Weights of a small transformer language model: rotary positions, LayerScale.
Each number is 128 + 24 x the weight over its row's rms, rounded and kept within 0 to 255. Layers, rows and columns count from 0. Numbers have three digits each. The size before them is the row's rms in percent of the matrix's.

# o: layer 10 attention output (transposed), 96x128, rms 0.355, rows 29-31,61-63,92-95, columns 0-127
# v: layer 10 attention value, 32x128, rms 0.349, rows 29-31, columns 0-127
# up: layer 10 MLP up, 384x128, rms 0.332, rows 0-45, columns 0-127
# down: layer 10 MLP down (transposed), 384x128, rms 0.593, rows 0-45, columns 0-127
o92 106:134129102121125081113148112072131128137075114152118116112155099169146099134130138106123134130111151116093108188134157130141087123114116133112112127133154124130107139120147129146133103141124126089078098146141121135186110120157119169148097165165163122168144133129128141157125104114198152099129138167101137098079133154124115139136130109105104166114124111146103104152139135158109139092176
v29 105:110117109124128129147091136090098167156182118119143134136143092166151135157108131126105173119148142123135119126125104118208157119120083098124142138112125129138119100110126116131112067127149127120135146156100125115132187139184137100131163120105150115145094143116122162131088122092122091109154122131147171118132155097146104142118152116101097111125115091105175173144160156147130130113139
o29 122:123126112154143117120148146134128120151159149117145112113150133111150138137173142071147163134138113160091119136135141107111158135121127121110111106104135118101155138115156067093114092116093138088119115135092153142149139106165147084113149122162148120144134135127126131102079050119094098119130125070137148159144099114147123195174162155128142120129127142141094136118109130161145139165127
o61 082:140100172136106134119155129144154162127064126154098134158157069129114135112105134122153097125122127100139130144172097181102107121133174119148120157160114137125114117137103160116133133109132093156110124152143132091110125100106100132196121115112149054112126171125125143164175152099142173126133123158140114127107135109144128093101105129111122140125145136099124145102161122083137130130126
o93 096:130118142100120150122170151139108152096102093096112144131124128126112139162141114146127104099104123169122117141100134092136144112160111140142153155188119112132125135217121116115147155112159142151144170119086107119147107165101106143088063143089127140154119102140116115084148146160137136162149118147119100136121161149127111108127112135131137143094151139152123141118103111125122053121107
v30 095:128185127127129098074135113143145146127092148161125174099156122152120120087128121151145125113154115143088108136155174143128140127153135145135099149093131179090143109097093142093147136106115111155160131149158141113126132147105080106146123123122178176083118105112131130116181150130105108147140130126130161144104153106136109168099131158104109133115158163127114132095130114092080128120106
o30 111:090117111145159121132121095124139114105115138118146135117153137127172166134075142161102149139101149163121151135163107154135160159160121108107136127078094113094137182082147145109160116157132150122114150098145091124127126135093101119154083108136135112144123121051139107118130168107126179130131145090150133123112134116096092149102124144132147124124141157108155146107139174080137152131132
o62 077:108123107117176150139094146130158140166139127115119113126124130124116118154168121075104082089125132158123148143121107115169136044084139115158143142170136138146119078164159156148155092139093163132136123105115130118146141130135129142135129108156138127103112124134103106109095134142134151134169096171096116155131161139179129105124137141143156127150125151118121113103101130068095103116105
o94 100:133144142158125086194144125095140128132116099133135127121107110134109110120141111129115143132127137116153168107134139152103113142076156133178115130141111101149123142084101109096058117137162103137117150133109149159149136115145126111107148127120122128136139111150092107155144079103139104149106119145154107136141075135110110149129091127131137126144133103139134102153132121181133235154144
v31 102:102151155161115146121095112095106135081101126141149155153090105090116164098196135143121103101135135113128096137154121124113104119099150111168114186101087102134129128150144160158116172145152142140143159121153131133156144108171125158132125126139095092138105091108142114159143166166151126117094156138120119135114095138123133162120117188123082116119095136140105118099137111115119122103132
o31 108:095116129143128113135126116090132099113103134156130108141099101149101090115167123150117139138133107170093061140145120128116120155117153164156166127119157127095158108144157149124127112119153161135093156102110104109141141152166091163161114116114157155119149088110087143150161136141168102084095117160093116118158105136158141131079132159118121162137107102164134108151143137086126112120156
o63 101:138130140127099177158133110095124107089118137073121155177108132126158153158141165146117114141118151101138153079140123133119163084113167129149151135148100138145110146154101114106120114143100107142165103097136137157146107083076144105138141146150130124106124171127140152099152095116107127163147118107143109136124127141121132149163150052110145093093119153085134121119143139175116108124114
o95 090:112094094106113102148133139119139126137123127186131130142147138175138132081097158147150095158112117142110194121141116140143098120153131116097151136138141112136092185116128133095183144125103110081113090222117121110168124149107153120115121139126109138154136169128143127121079111106151131147093106104161150117109109111115138116150152106136119145110158136129108108104106140144122109127138
up0 098:142108110149166094136111152129117123144133160141140129102122053137150130178121123097125138105126131146150131121138117114074134098158123105090095077185146115157110121122093146116154133170116155125105109093123153106126110186105147161100121157143108151118085119123112147095141102145107142143108133126157172144110130152129133131123136184140161142124138163130136121114132114141185165126159
down0 100:105120130087189124135100146142116101151165115131130161138140066134111135155116142124130112106122100160088087106144152166104125113146138123085155137157101105147115130137107108125102123148164141100121116138108139128179148173141129119093134120179116103138121152149095126102096112164120136116150133155158099108187121108101120105150112104128090137113157141101154107094129135122144181168141
up1 102:088103115127136149101152179106168116121146148138117151121119135116131073112090069171148130158113141101143126145134118124123163190133167151096116174136134159131113124110073117130120142119146131109099126131123093121127138125150127131087108122198150089157124138161113109104126105114127142108134141113154151117077137130142115095164092146132152148138149123144140120193155133108130100122121
down1 105:148130139142103133152113146110142137114131144153064101120148083128136145124114154158112125130107117106150139144126151106093105074113160132110134152120134171155172130108154109138095092129171173125142133107130129091144140089135129128145167146126101137093168099139093133096121109133146121138099141069145168147126106213121151119140143099125125120127123139088136172156144120118155115099098
up2 100:127140113143136055080131161122152105121096076130110117133102120136174133121108142106143124161117134139087156129113122127101134174131131144140124098163137126134124150144121155114105129122132119075091147117133122149110068143189134151151157123141164147131091128112124156169146105135158125136147108131127132134117127110139094135132083154125149138155091111088128185139099139167152145089088
down2 099:125110117108132114096117141113142162141166119129168141135157130136110046113143159141119105099116150107112100135172085097116121097138108135132143125121157102089136113187055096139116095095082156156151097123093115141128144101146128146119153102193140145169145132103137132135101154085104154156137145119118147122124126121148113143136114165141111132102103144161134120148108120141126148139144
up3 098:103118120092143125112058141116131139114133156116171136135132124133183067138110139119109112146138109137136102171113125117162125139120177124085139154107135102132119124147123121145133130082117115119214096100156143146101111139127127115143128135100155161114153150111155155152145149127101089109110134109149120114131115120099122086123120134122159144164159129098105100127170107168192120117115
down3 096:132146139138144108126068087132115112076071141107097162120110164118084112128140141108094154141092124126061169125133154134114098127119192124085122136123132194119130113139158126131103101153155138105098107156144104102150144116137139123153148121114146116106134173141153154123147127158147110133135152090117141117126149165122158112148129151108139148078118112142127149160152128160134144108115
up4 093:155125103121152158132094153143141144119129167156119137134136166139097108136097133152144091112182157142138123138134135153157100104140129100118125128121131171133100091174132095167116142116114131104093096151178167109119107143150134142146134105135104138111122105095127187155114114141137154158130153106130121145134062101121076108139137145090153080106077162136113117099126155105143135099118
down4 103:150136138135144136158154111171122156129109158171134122130123160088156089116134151145126117116147155145147117136144103155137117132076074131128117102098134139164149106143110104169149119125126138099109097118172147131107094102084116109152154123131139156115127134108115136122140107131136148203117128120093124121170114141151075161112125104081153098099089145111092094162143116133152108083141
up5 096:135138169123130173131089131119143122145132093135096113105129103173102107142148100124133124108178125122152150099151119165119179099126099104156099119118153142127155129133117098149179107109065156113131087102086118135106158118150156119108153109108136127116180131154096128104166123153157122108136159121094164132133168117134123123111163090144144115131129128146153148096169110137146119095084
down5 093:118126121111169082086103124144177126135101157092157128144125124120110159143121146141108125135087123158142078133101144167101083126143131122142134145118100167117126134168111162123149134130071157147121140091145125105144161111104065128122127160093134095132120126165112103120112113102127139108116172111122086178123103147163158131130101112135115137160160166149112172110121166119138129150127
up6 107:120151107172141187124141125151113166133121144112148139122153139112108140125162165120190135094129127145117134115133136140124122129106153157134128121152138111103129083161120087175110135172125130115115102090140156098093101125066129141072076083144086123092109129075104151122093135107133118099117065128140145142125149102149133119136139126114157115151165146138134127124114117161122118130144
down6 107:125118131131118136106210142145171112111079177122140114168152139157137104076123135107130125160111141107151092119142143102082137108095164129145147122134141129122136081120099104140125144138141136084174161126131161111152123129120120122154149114129080091141148106148113141140145121065123132094082115124129176126127136161138100113132088137164147115093128112133094162128140122139131104137157
up7 091:126188107121131179059150164121122155109111119110132109142094126137102147111117133132135158119139122099123122116191116082121149113131156116149129122130132114128096097116120146114167107109140114147092154138108138102139154132147130154133078146148040124133159132134143127103125118175129098122112104134143100094117146139118173146068132113143118126181153141135138141101129109122143162152111
down7 101:155115131124119131141135095187157098144158149095138134091123184158126134127154124113140101162149104147135125132149066145130089114139108158110203112140102120134138083109119098111149117117121115118166120091125107090126182108095145119122164141099165128133115053143108123137176121141129142123120162134123151170108140112134101140142144146134102094107118110157121137138113153124119122123146
up8 095:149082144081144170111112133111147149153111157140103145110125155117130113113086133100136091161164139097113133139150111126107089091158124108130111175118107137144111144131125141136126114136112139093135098109120111168109104106158118163095126120131111176140134138137106183124112196153101109133119097142163151162141131126147124123113093170119127138177128138156140106164120156126127162070091
down8 100:172088135117116168118131130123097142131163146124164128160149121137086108156129110105126091150140151112141152124142171126084135096131099121123126099119120116138121141123109076055153108139146132129102133085120161107118167141198113122108070153104158155108145123108154129144133155143104148092139162158120124120141109118127103135113142103122143145123104136108123090127163108144142155188152
up9 102:134128123102133148142122148158157126154115145146109165098119131129088128115114109124147181099163106127153136143149108119161088121109104119111140100112121144148097156093140141104135107151137136116088065133149129151141089149152098169149115084142127154119112152154119124135137154121106112139099095144087149184136132128141121136155150171100089104145101131164111149099159101088135140172070
down9 105:090134188155116130108109126143121096112111132132134148116129128104152143096149167086160135150158166119140133128133150118134143124107100123168141109170183099129121168112174143143079134145137102108114118132132118150171087129140101137122077119086148148130136142165116132157110129130085143113085108108127151113160142139135146144124104109151157099082136157130089133119114121108140153091064
up10 113:126138082122101092106144151132113113131076136127114142129100154144143161172126118148138145100119114150121121154109123113139117153123117099129119137136112147122152105144137152162120127107158159116118191114135117111143167140062174117129138156109117147162135140171143141148100139117168086155138101184130115179148131123113139130092125132110108096119150144132166145128154064130136071086123
down10 112:100081143199128111153184137119143107128125139098104160146147178164137163152131128155148076151117141157144153129116104123091106136128107080131135118147144102096097147128156122101143122112117106142112148122167161194139102159131129102121130147164119132105104104103118141136146132114095150143054126144127124104131138133127120098153150136103108143123129110126129140134088134144073118121100
up11 097:177107101142087159159122111089120120138115138123131162142122160145079129137152119132124140090112166097127139103136068079096146105149126152138090122133126090148119081114133131148156114172164179152146124140132148126072128112102134178099135125125169133115132134140135158158157119083145147122144148107167163128117119095098160105132131135121117109135163116115117115124112137140150086163146
down11 108:144131120127115124139158139115115124126105129110146110113104117178114116116123136115136131134142164116143124092203146121133136188125135133099104137097090129110154050147099101102152125146158114107117119159164149126149106112137119159110139086117165130140180133167100121137130143177099141109094179141132134104110159128115145114131136139132113123133175085111126099101141091149107125101179
up12 097:114147122145119131111090110102107155148114157158152119115116152092154118174128164157113122088124194122107137136092128103097130126121132123131149064164168135098132101100120120118118117125124117146118126170104133105108114125163101113126120146096089197130102154157117116088133097166146117126104144093130123112162095133149136117148081099136129137125137127151154145132152153123096194119113
down12 095:125147128132151140156105139168091081114090114129123102156130193159125114128146152094105108091131155095137127127126141076123132124166138165166142102103127163095127133140133112173156134112134133123123090116152115177130116152131119140149122150089148118151112091121123070116096148087156117147114131151148097154118152145125171098125148126080107101093121123132116133129170111130126187126110
up13 096:173125127122111084137126090163105179134130130169154116103139150114173107165110133135141101113157116127081140129127082136085163183085111090152155114119125155153127121144142160116135102113127137087127124119094108135144116111156104102148144140139118120136090133121131107133164111131156083129099130149143145135148097168113117114125128118128115122154147170154057161147116113116159080119112
down13 098:143148134155084129119133121132085113192128124179153119184146126131157146113108161143124163083130103106104136079100129169145192130107129092112124126127120128134169143127113124144084115157131115144125110117122124144096151105098143119103115114117141119149137104155113115126103139130134129141100078174196111099100129152143121137081137107139157074133111161136109127132103136155151139135120
up14 098:114128120139106141165130179137152198102095151166157121150130125113120133121119125093111137105146161112119139110092114139124155130112129099108152089137075099145150129100080141147112115151076093138136153165105159137129148124097087099123143127075143118117156112158152109131116135144143131145102121119174146120174092138137139119169090155136072146140130136101101114107123100093123121107123
down14 098:133109100113154164093086122093124139108133162111125113128103150140128121140199126084118113135160095103125123154161125123145109124086091161131129150111115156160108141107104136159105126164123137127136141140083134131107146125125069126167129144161134132129153121106138151159173114146132103119149123081130125134129098176151100089141180111135109093128131112124149136103087152064150096126128
up15 100:135131118093135161118138150118115176120172146120105134151111182127119144158131116113156110120142147152086169106145117125102138105107144146139135182140117107135169096115120086125062107104153121123087160114153138108108105157123161137135149116090168124097114080133082119135127151118085166119131131131114090125129147143143146121093185156178091101146140132113118134125148094134139132116111
down15 100:150196143174115105122086130120126079103124138144095137160103185108140116135112113119150130150117114137144115135080126126105141144132120100098167137179137155131124091130154153122133130147129108150130148105133190100122084117122144110103175130146100140152102101123114158101096139157076120148099191114120132119127122122137117080134115119122126147158121130145146146133106170115094147091132
up16 093:121094098132164130084107140129133112140124155142085122135117157112127137145107138126098063088168177129116092161107101169129115107116119130149132116121095167108089129141108104131121122119159117133110144158155134112135123165128140161090105149105117101095119124091111155135174162107147107113163110104110163111125084135091106143130144088129109135144152173130178177164121136128113115099120
down16 100:141166129111115129117129112109108111116137131139135155142110111123136137165148147140172083119163131114142157123146089142078094126094131121146136141153107103066149157098141161132113120103104142111134086112187122135085167136130120111184119126142119089138127153086087135118121146093084134125140135154114113159112138138137153185157100116150157104104140145127097128176091115115169121124144
up17 094:109168132139148076096069133138099161127138135157127109114126169171128129145118139104131102139107177124136138138109156106138128132138119146176110135110134074152095128105145098139188159100119151123111125129102138088106181113142127169142099117080111123108130165107131129097146119152112151131139051114141148130171137156151116169131149144150122121123092100126149137110119113134111146145119
down17 097:163144119161139106143147155144126117128144083101156114125099192148088118113125152109113150102147144125112131119136121171116107111147137110113130116143118131118137088129147131133060120149119156136123104155137102088172145105103125124109088152100149118126090141112146101128127161128125084113134190105110126151096121174112140152126136177133099171156171147145158128160114155100149088103106
up18 104:138123111091178116104115118149124144145097180137126137118134160113133207149126081120155127144190121121099119083118117126134140106113118106112112114113168129105120136105147112129132147122176107141101123137112116154128109133141122148150130152157109155099110109085083145140134104139152155123150076120107168145120110084093120171147117146125125158093139110173134161126133107092121155132082
down18 112:150117071159156140142105112153090181156113128080155097138156162111131146140153155096126099156143094137143124140155156109121115085098143134133141145089132134095146141142145113110140098081173124126144098154109160147125135101138144125128105134145132118147107123161126122137136153105137142121091082114136107131130122110108195133167135083143146151114137127098112146112135080060113148145113
up19 099:121128135075123153182144142117150077167104105151116171107123132116114121111164114118099099159111133135117156145102112148156103123107135127102143137147127121105172152126111128127145144124135144117062139119152128115091144121074131119164091156153103166154125084105130151115151098112117146142159151136127120121089120131147175178124135096084137114136149100126153098087158089164132112131142
down19 086:128128137110152108130164151061166162142083112117112130119133040147117123095143088155142132159132150108112122135106126124115126141115156152104130105162142194139122169132129140126145141112099129149109146162127142075116110073140133108136113129159120159150094115110104138141142130122175162126128107128131126118118130137087115133142071144121180122137125119135140114163127152174124112134090
up20 097:168096125096175126089117156115133097136152119129086195109152126111125147148098090106086128177155141110122101152117135161163142095082108125144104139131121170146104098128138142129130160093109163143126155137142139132124110128116129193115120122137136141140141158102147120144100114125138118130151117099111137129155127097101146087111082191133156116137118148151155130120123120102116157115180
down20 102:109125134093135109104149136145139104157164093088134176089113133137096113161122188120131141109101130133118145102164175119156127071105146171126144102110115169124134157072166137145109121100128151110150157130117159137133131107086127158138161131122115086149123103146169110095084138111129111126161141111131126100109145112135117086092095142121125133126157148141148151140175128113146135087125
up21 098:123120101129117132143106127145154093171134163126171125071130100159138127112142127146116173135154156130120066142140099109126127146090134117117161160152146151136141163123112097117140084138077110126085106131152095153092120099122141112121102093124152150102130162152124145095124114106134139130142095135135146154091133146132211119095113156137160115139148101141145143143109122114154174104153
down21 095:113123129126164178125120089092145142127117116131125125136159094122090136110132139131137180154111129148104122145144135127137096123103122154114132160129105196102134118097110134122100120109145162109154126129117132018099146097155121128134117147147162088129121177122110118094177123170137124126125161103111128123129132120113172146141130157134121099115104098120128146133112129140123186096162
up22 095:128125101111155078125045124106139129134114099130137139095105122114150068140124117122163120088142133109136119132130078169140126183131100097127165149128130170159104130105133140123154140079139132118129139112151183127139129134095135114107110107114151115143129153125131119112131136114109158133128108079093117123155102106156082136128148109144167172124130105157147107122092137175117115082147
down22 100:155078107081165121163133146088176133128113071142118111125134168144147120162128108122125160123118106137161159118153118144127104125129128100128147164099131156127132157139150171124078107125132146087094127121111111132150138133134094146190112115128104102108125127127159161095129104132085142098159156154128115147159110155140119159125154112117135082109136116166167123118109178110103128092149
up23 103:168130138124127102123162096119102161084136210157127137123110154140172090165114119132123102088167095150121104106096115148136120081148129151135109119119108151099107097161138111094152113132122077148123097112120109131136129137128153103154153087119136135132149130146142117153116115099153128155127151128148138115110104097127143130148074141134146097168107120138141095122088125147203144121114
down23 103:133133119159079147124144130146132120135134095145127120147107123155170105159111145114149098136057130103101133123146132149157145095121091127173106113169120133171161093108174139120131159116132106143126121103085162115125097105146125080145130093115140099143158122128116153136107109163117129145189134148169128159066157126126111160097129102143087102118099142099127143127135137111147119111161
up24 097:153133074180125094153124151113163110124137121178147101133123112143118085115156165081166143103107099122152147123101133095143141135126111169145147129153102114171142157169132162151134133131091098137105134128110123123110097132146107124145154125126135136133140127097134088112144166111156071113121125098058148138170100131114111140128118131108163138113177126152121099133084137159139156116120
down24 094:095106125117163107131149095130117149124127172120110105132143143106146144101163127090129150103139102154140160150113126157130126085138121127152111128186109154133157154146122162116071142154114138140139114125135128180130132130160068154145104106161104107150097139139170167109122116146130094139116104157126132086104122127116113111105099120158168108138136096127109094095108144130089193085125
up25 100:145117132119135126090079129105162139135141099130104104122125141120112155130141084108102092176135161139142107117125177131149116162051109107098158139139128153139131100101137135084147174126150141173117123137112159148118120132113139136131138112107164148121113149091112126145122133158109168133131130132126168140105093093129085092098152160128142114103113158193136097127097120151116125077112
down25 114:171113111142136119105097112123093134124127107112110102069169184102104091142134109133124115175118126090112149113128153122181113140114137101134139125157146150138136142130147114067130161158128120146145108148136153177094163175089145094146118131154105112147137156170139115118111140176132120096136100112109127134119144091176140117089120109118128152121139157172144106118103101122136132088132
up26 101:166128130120110159125110147145147165119148132142148114134145136095147139118159207130157102123111143060146131109101137178139115145100137109110134169106133128076159153165115150121101099129104104110101171117159163144106116100176122130141128101127146150116151070119107104084129127109124113115160134138161130164106138122109151100132123161133126131090186134133144132146128119134153086127126
down26 096:126105080131133117144124096108116083156140151135150118195137117143122137105114079143123157117142145169103127095136160119131134160074151112141121112158103089132120110080131115151165123109144137150153099124107045119148131121105129133135106111125146128114097135142157162153139108163186123134123163109094136114143115141134096132131109120169117149150106163137153117155142163103148111145090
up27 097:097108122097152124091155172130143125140133149143124144148132118129129124116127087140096172179111162140111139117144096107077106107102135132170167155096124087138133144103122093106104112113136124128119146110148146124134140126097136142145131132146117107105114119158119130118150149136132125181087194101110100152133127116148104081079149168148068104143129126160162169105132170149144154129138
down27 091:148102137089100114111128122118131108179183120107134130128120122146153088157163090159094162111141144144123149140121127150126172124088147125144086138114155143159112144136140115182082099145150157080136130172140145095144114141138118108097150104140146140096110106088111115163101126095085151122136082103129116126105137135133145115120144138148101098138124137130159153138156093104114194106128
up28 105:114108115107168128122124102115150174099136178121100172121103153113141125098161120161151121109157154118116144142133121123096163111141106119096107130118104119139101143128131138117126111104103154128126097162129129139120134145112111100102129123134111121069192123086111156137134143071105127133148174136140130142086119160142121128122071139138146085140168157137066154071136125122162109146107
down28 102:094112089166096140126123132136130069150140149137104144124128169138141118133095137127153115174085114170148131128173101111128113109110147144175139126137100121132106116090128103194141186143129125146139115135073130119162119144115104159125142169134125115127118124090107153125142093105179142101148163112121130134133080102138147086107092135139088112135157124117151095167107143123129121150133
up29 105:120105104108112150104147105147115145148112138143132102088134162165118130089127126101102112110128171154123146118147134143100091160084124158158123123155096127093078107126078143184107091154177125152107142123110150127128148105090151134179109116151115130139101104093163102107144122106140137143107157116108137130121134174140127131132157105098148118129143130129156089114167173149076108131103
down29 100:136116113149087136138078155122090184079125157135105132170137105153098164126075175119135174162088109159142130108118141142127086151105125107153173148149111117125120123127163089098138144130141147136140103153095095111124139143155128120154148117162116123113139129124115127141146143118112131167131119118149100101081152090177132149137126104153137131080137152065128150133132132105131112111122
up30 099:151093112121144142118141171126127171177096134156157120138126106118114164103119101086156102116111126110114140093166132083142148159160127087169112099149139118125117111107172125092106090102135163142114131165154104125146133125129159152077109106154112162142162113115131099095103135152145113164114104135086120143113165111163133144175114087148123146139104141132089125168129130115111144101139
down30 106:109149123098119149110127102117115160159117152133106132143117048122126105139159095126107125138100088134130124133160106140114120144134151123116114143107137113162113117114147112169104129189124069152135144098120110082135126104169123130147132130138138164140113138129140093178097143117091113095155113165144120151135118168179114095144167158129112104138137144165155133131057113139159122134148
up31 094:106146170084145121118110124097138137105133126155142115097146139147137146145084125148142103114139161117140120106062117120117154172132128137099115097151143134105118108119071098140115125127165081125104120130145136161128156114145163152122150129148118117150152105129082140108091166092138137147111112151130162056134124155129096098163111129101124168113134124139120067180157163134120115139133
down31 107:132117117145107100162145121128102112125149121098157155120083128076096089121206171115143152154142111135146133172147147158112125113124138119133142149157124128110127133141128126089084133107121132125125151112088117134108126156129137088140131116141150129102115139128123132178185100159069168115125120150110087130146128117150132168098149135150144103138145134098138177074104073126131120118130
up32 094:142136122126140109086103122102138116120144155147104111131141165147141151130112116106120139140147146126090098122139159139183158144090170092122068104107133145098077131144132125086166120100131115110102145139154098136140141126112123162128109145143116100128115115128131129189152145165141153149128124107137132133107101109059126101150134129124176080154108109183127108136098120152138127104186
down32 113:125145104140176165128144102087154129134127123174122118166128221134133094120085135098109164127142118122098131130109117139127114124115097140152108100106118145118120118144101152051113070118125111136137169128123136134132129152133125124146144151141086121105120131136146130155115124124074167112153116098143109129105157129092129072133118142179145113143116117137140139142146104147121115178160
up33 096:137126144165155129097114161138140138089138100142150096146116148116113121110110120165131138119160131134093127110103166150128124102137130104124138132148156111151128136100137149125159149146139092127098103110145081159136115124152145105120131070134162114134179174134086132124115149085144070093112163142136128141117149131137146143124103117115158108143086118138148181151105106202086155103090
down33 101:135123143153112159136117133134123136168124070119126126145126110165104136134145108116162130096120157111170127114128159070084129157098108120160107081147112088139146110140124124150087091125098151140093159100134150139108097141129147138149116127162135147125100130146132111134159162112107129143110095115147126121099154080166164164119096143162176148122112111133121076105153099127102144177161
up34 104:130170146152126148148126184163077145140135158139131112125110123132151113102114132164113159135116125117100135110137125127076133159098089106141135112143149141108179128136106132126132096090093116107136118166110113146114113131102114185091130121175153175120105117181147101132124160140137138186136135141126133141100103103141168160154141167135153132107159119089127090110108133106101134090149
down34 105:159129100147122141118137117144120143154077162127102176137156159156118140109114126080143102130128123149126151107096131129113147142134127138100096148118074120081135112053113135116191163125117111089114128172126124161129138123154107103105138141183147141182099160127162142122096138128132138123127055119133151132132091118144131161106142109116150114115148097113148115128137135108127125088136
up35 092:129124105132195142171111123153122129153091133127142129150150163148122127096105110095109088150164145099111123091104149102141167095120152110108139095138113162099139137148080094117105101104092131180082126127138145148102097159112104104121121140138114154119127153099136178173145139166142105140131137107129109078092153104146139089134115151122114113154127139159098164124106137102142118121149
down35 107:122145158126146127117132098173122112166103105075108125169123148166084141135153116115111159170154134163146090088105140117118127114144149148145101120123135151092146137116135115144158119098127131098093182117124135126133146088154122160062106144128168098110132116123108136149103124112159103114140142144095154111176066141122122095118151102113100129154115158105117145121169115116115158159132
up36 087:117164061155104140164128128104104146136087113129112103117109115120133110104107109136128111146159140107129122129197137138129128158118101110145155119125155152180099110137125107142137127114077179163125178090106105132091134126125133117125099080129106094169131116133071141124165111130161093136149113115145096138099123120153180172139113109118095139151150150132142137109144111122157109143128
down36 095:128082177092171129123142117123100092107116118124122145136143170121134140115121137158156134120143055094115119110124097129162150127149096117128123135110079085158122112101121162127106143152138127110110164121146100174135143134098132118154128168131112118128149097141148135133117088142143143103134122145110116105147163178093107118152131134077144153064157143151144187106127129111125157155124
up37 081:140135110057183115152116114129141116128127087135137099139110170059135115155161139117130150158145121107138128110140118149135156142100084115114140138154144132181124133135118118110138095117120148116123100100140111029115099156139182128136130140139160141117142084113136161123182089127128132162127114110148135143145160133136106138151164137157140121118156118117120157123125142102134146141099
down37 088:125124103140096147136075111123095129175133124126092127112173205096098151160095113151119133101135120110142122117142166131134145144144142148111118120072123141139079105100163104163166125144159119118110132103140146045140088123148133133150152140122148124135097110095141140161117127139105108146119142129151105105123129131173121128150107128112119128137137149142130143141086132102112166192125
up38 103:125128107122124135114120129144123142133123110085140126150118155135099072087131122141145136139115146135083157123135110086133137147144169072141137189118143148082114112137096126174124123132101144149155104147133170136156141103109119129150143138158175188134099156110064117124116154152155116162100113122103092134085148126132135122148144095132101118090154137089096159149135149106139101113116
down38 095:110135164094152188161077105150127111106130119121139146170124078115116183115119128107143159117125127137107128121139175124113136114157135125113098143102129121131148143116156191116135106170096154097091129098122162113116129115091122116134116175155111113119117129113128142138178116138137089143147176155099089123124139134097141118081183101110148129140099118147139105097138122161101130122155
up39 102:110103121134159094101143199135106154142112159110133109115125132107131112148096110167150143101179188121153161095144162127163129122130136114121155141090117138143099129088164127144115133149134152104161131131119105119135131147071097140120184150103129129123117126148130138136089118143142112167071098105107134148081159099132114114116096125143145117165158140143146163084131144109131119133155
down39 098:125173154112143176097094121118143126121165079136119117111119149176120117097135108119126156114097152164119115125121111153156145118143101105166132141094150109143130116161091165162117122141110110129091132059137091143121113116121165109153110130126164160139110165152120142115143121142106127104187111106134119141118099132114090154162137182145155156108169153114112104101096115105097150115126
up40 097:140113141147080125143127165116112102185092142172137142139145150142173146145150095118118103158153164131147143133136093140134156165120139133167126139126153094142121119122118175132080103133077108128122114115116096140101165120095114165150127127132106100108104094145121142117149111092165122078155117116112154154149143147119126151097137114073103138104121089186108128100154134113147126137097
down40 096:107148127132155115166113149151124107134142105134126145117158103098087112131138174132123179132133101101150089114147101130129103113146155111106114078133116106093138130096109106142083128094148171126112123125107136090087161110091150136177172148149135096111094135172174105122129130111157136112147147163109132160103142153145107118182133121103142149141112135164151086150128128104118165158104
up41 097:138198102112106138056123113134150145167086141137184108134138125149158141143102111135133136123151100122132105126107140121155120127110100160099127139123106083089158141105131121151151117097114158104102135140106113141120165148125107111146135089125100159161171121120119106146081096126156115156094115099118123166127131125110155122090135140123143145177178152132131124149142121152079138108090
down41 093:142086107141115161138129105158139082119104114127104123095132080146109117120106144096105151184147140101125178148162131160120160101145111117165130118132098151143123155087133127112138086141129129094171128149113115149148137090119135118109121152132170128156158087142064136121126126145120157130147134144103144147113116153120111114124114094103163154117147094123061107150116126152184153101123
up42 101:124120097132118130149104172122131124138180092138134143166147143134140161125132111169070125106105169103137172164132143102150136103173157128147073097125106085167107110159164099115103126132123114141115130106089149129127118072133171110125099152120136120085111134122126168132149150111123117150114137093134117134128120109132122145133107123130156113135173157143174123132179127130075087127122
down42 099:114157129104143123138136118149144125120155129168134096110132163104151111087093144089098117170125160120118125138140146123156117074108124148065140144151114173112116102122096151148115156098121122093113165130120097145171166115123143120118125115147172164146124132104125144167126164096133134094138142112126131151139189141138144114143101097129138106149096107086099132115139154067161161121100
up43 113:106140158153173086136143131145088121125106129150127142094069125153154132163152164116129127135114112191131118123148099107105090120125115064113136132136163079159093168119119098105123112116116141168115118121127147140064143150131144155147121137059123123114137094152126149110156143143132166143141144094109140152160138108120108115113115124116107133121160140131127142094102172163110112109144
down43 102:123119119136116091143139129090131107107143123144136102102108039129137129140111157136138109140118117162139124135175138121128088146118114139098135121119157143125110176076159114130124119165148164234122142066115128180112128120141116134134087125170112120132119137149140176148133109126135115136108115117097146106142107174120145106135138139151119139105101116125114149152113099142122099130148
up44 087:113132101153127118094147123134137123166133155136151174156135075116129112120150092118139147136155107111145097138059114099144108114102168104141139138109083110115126140095134101156131133146138118125126130134105135110112102134134116116095157124134162107180091136087111135088124105124170145124113139119170074155096089099127125183090113165152158137152150144131150122140161156181127129143128
down44 090:139115170134096140148131115118160114090156128117076105106127040131140143150147138148115161134118128142122142148131149138124123119130117091128119126121133150114149115137101150137119112128151114138106119114149141196106159111127112114186094156109098138082149130184114119107129095138074145156158187120088120127143169165125119106114141099136099130127111133095119139162135082133121124103141
up45 097:109117117137147118107163116117123129134136117141122128094153139136116108099181175160181136154103158133092150096130149106127168123088145105094156143106141137111130123102131145124150137171096105088149131105088150145132107133118116121180146108116160144129146141112126103168075149110156169125122159155113118098130093113139131144101073144127122118162117171100117199113114132108109122146106
down45 103:143155127159108140090169141150147089120122129113148139160144158103142182116106129132118124086122115103136115123127099142141157103148127152139122159149146118141103158120100086146137154073122125126097160162139124134135114118132102148097134172097095101145131123142128134114146116146074130143159111117109105126116175192096098154130158114123100109080138079107149091155127105133168168138100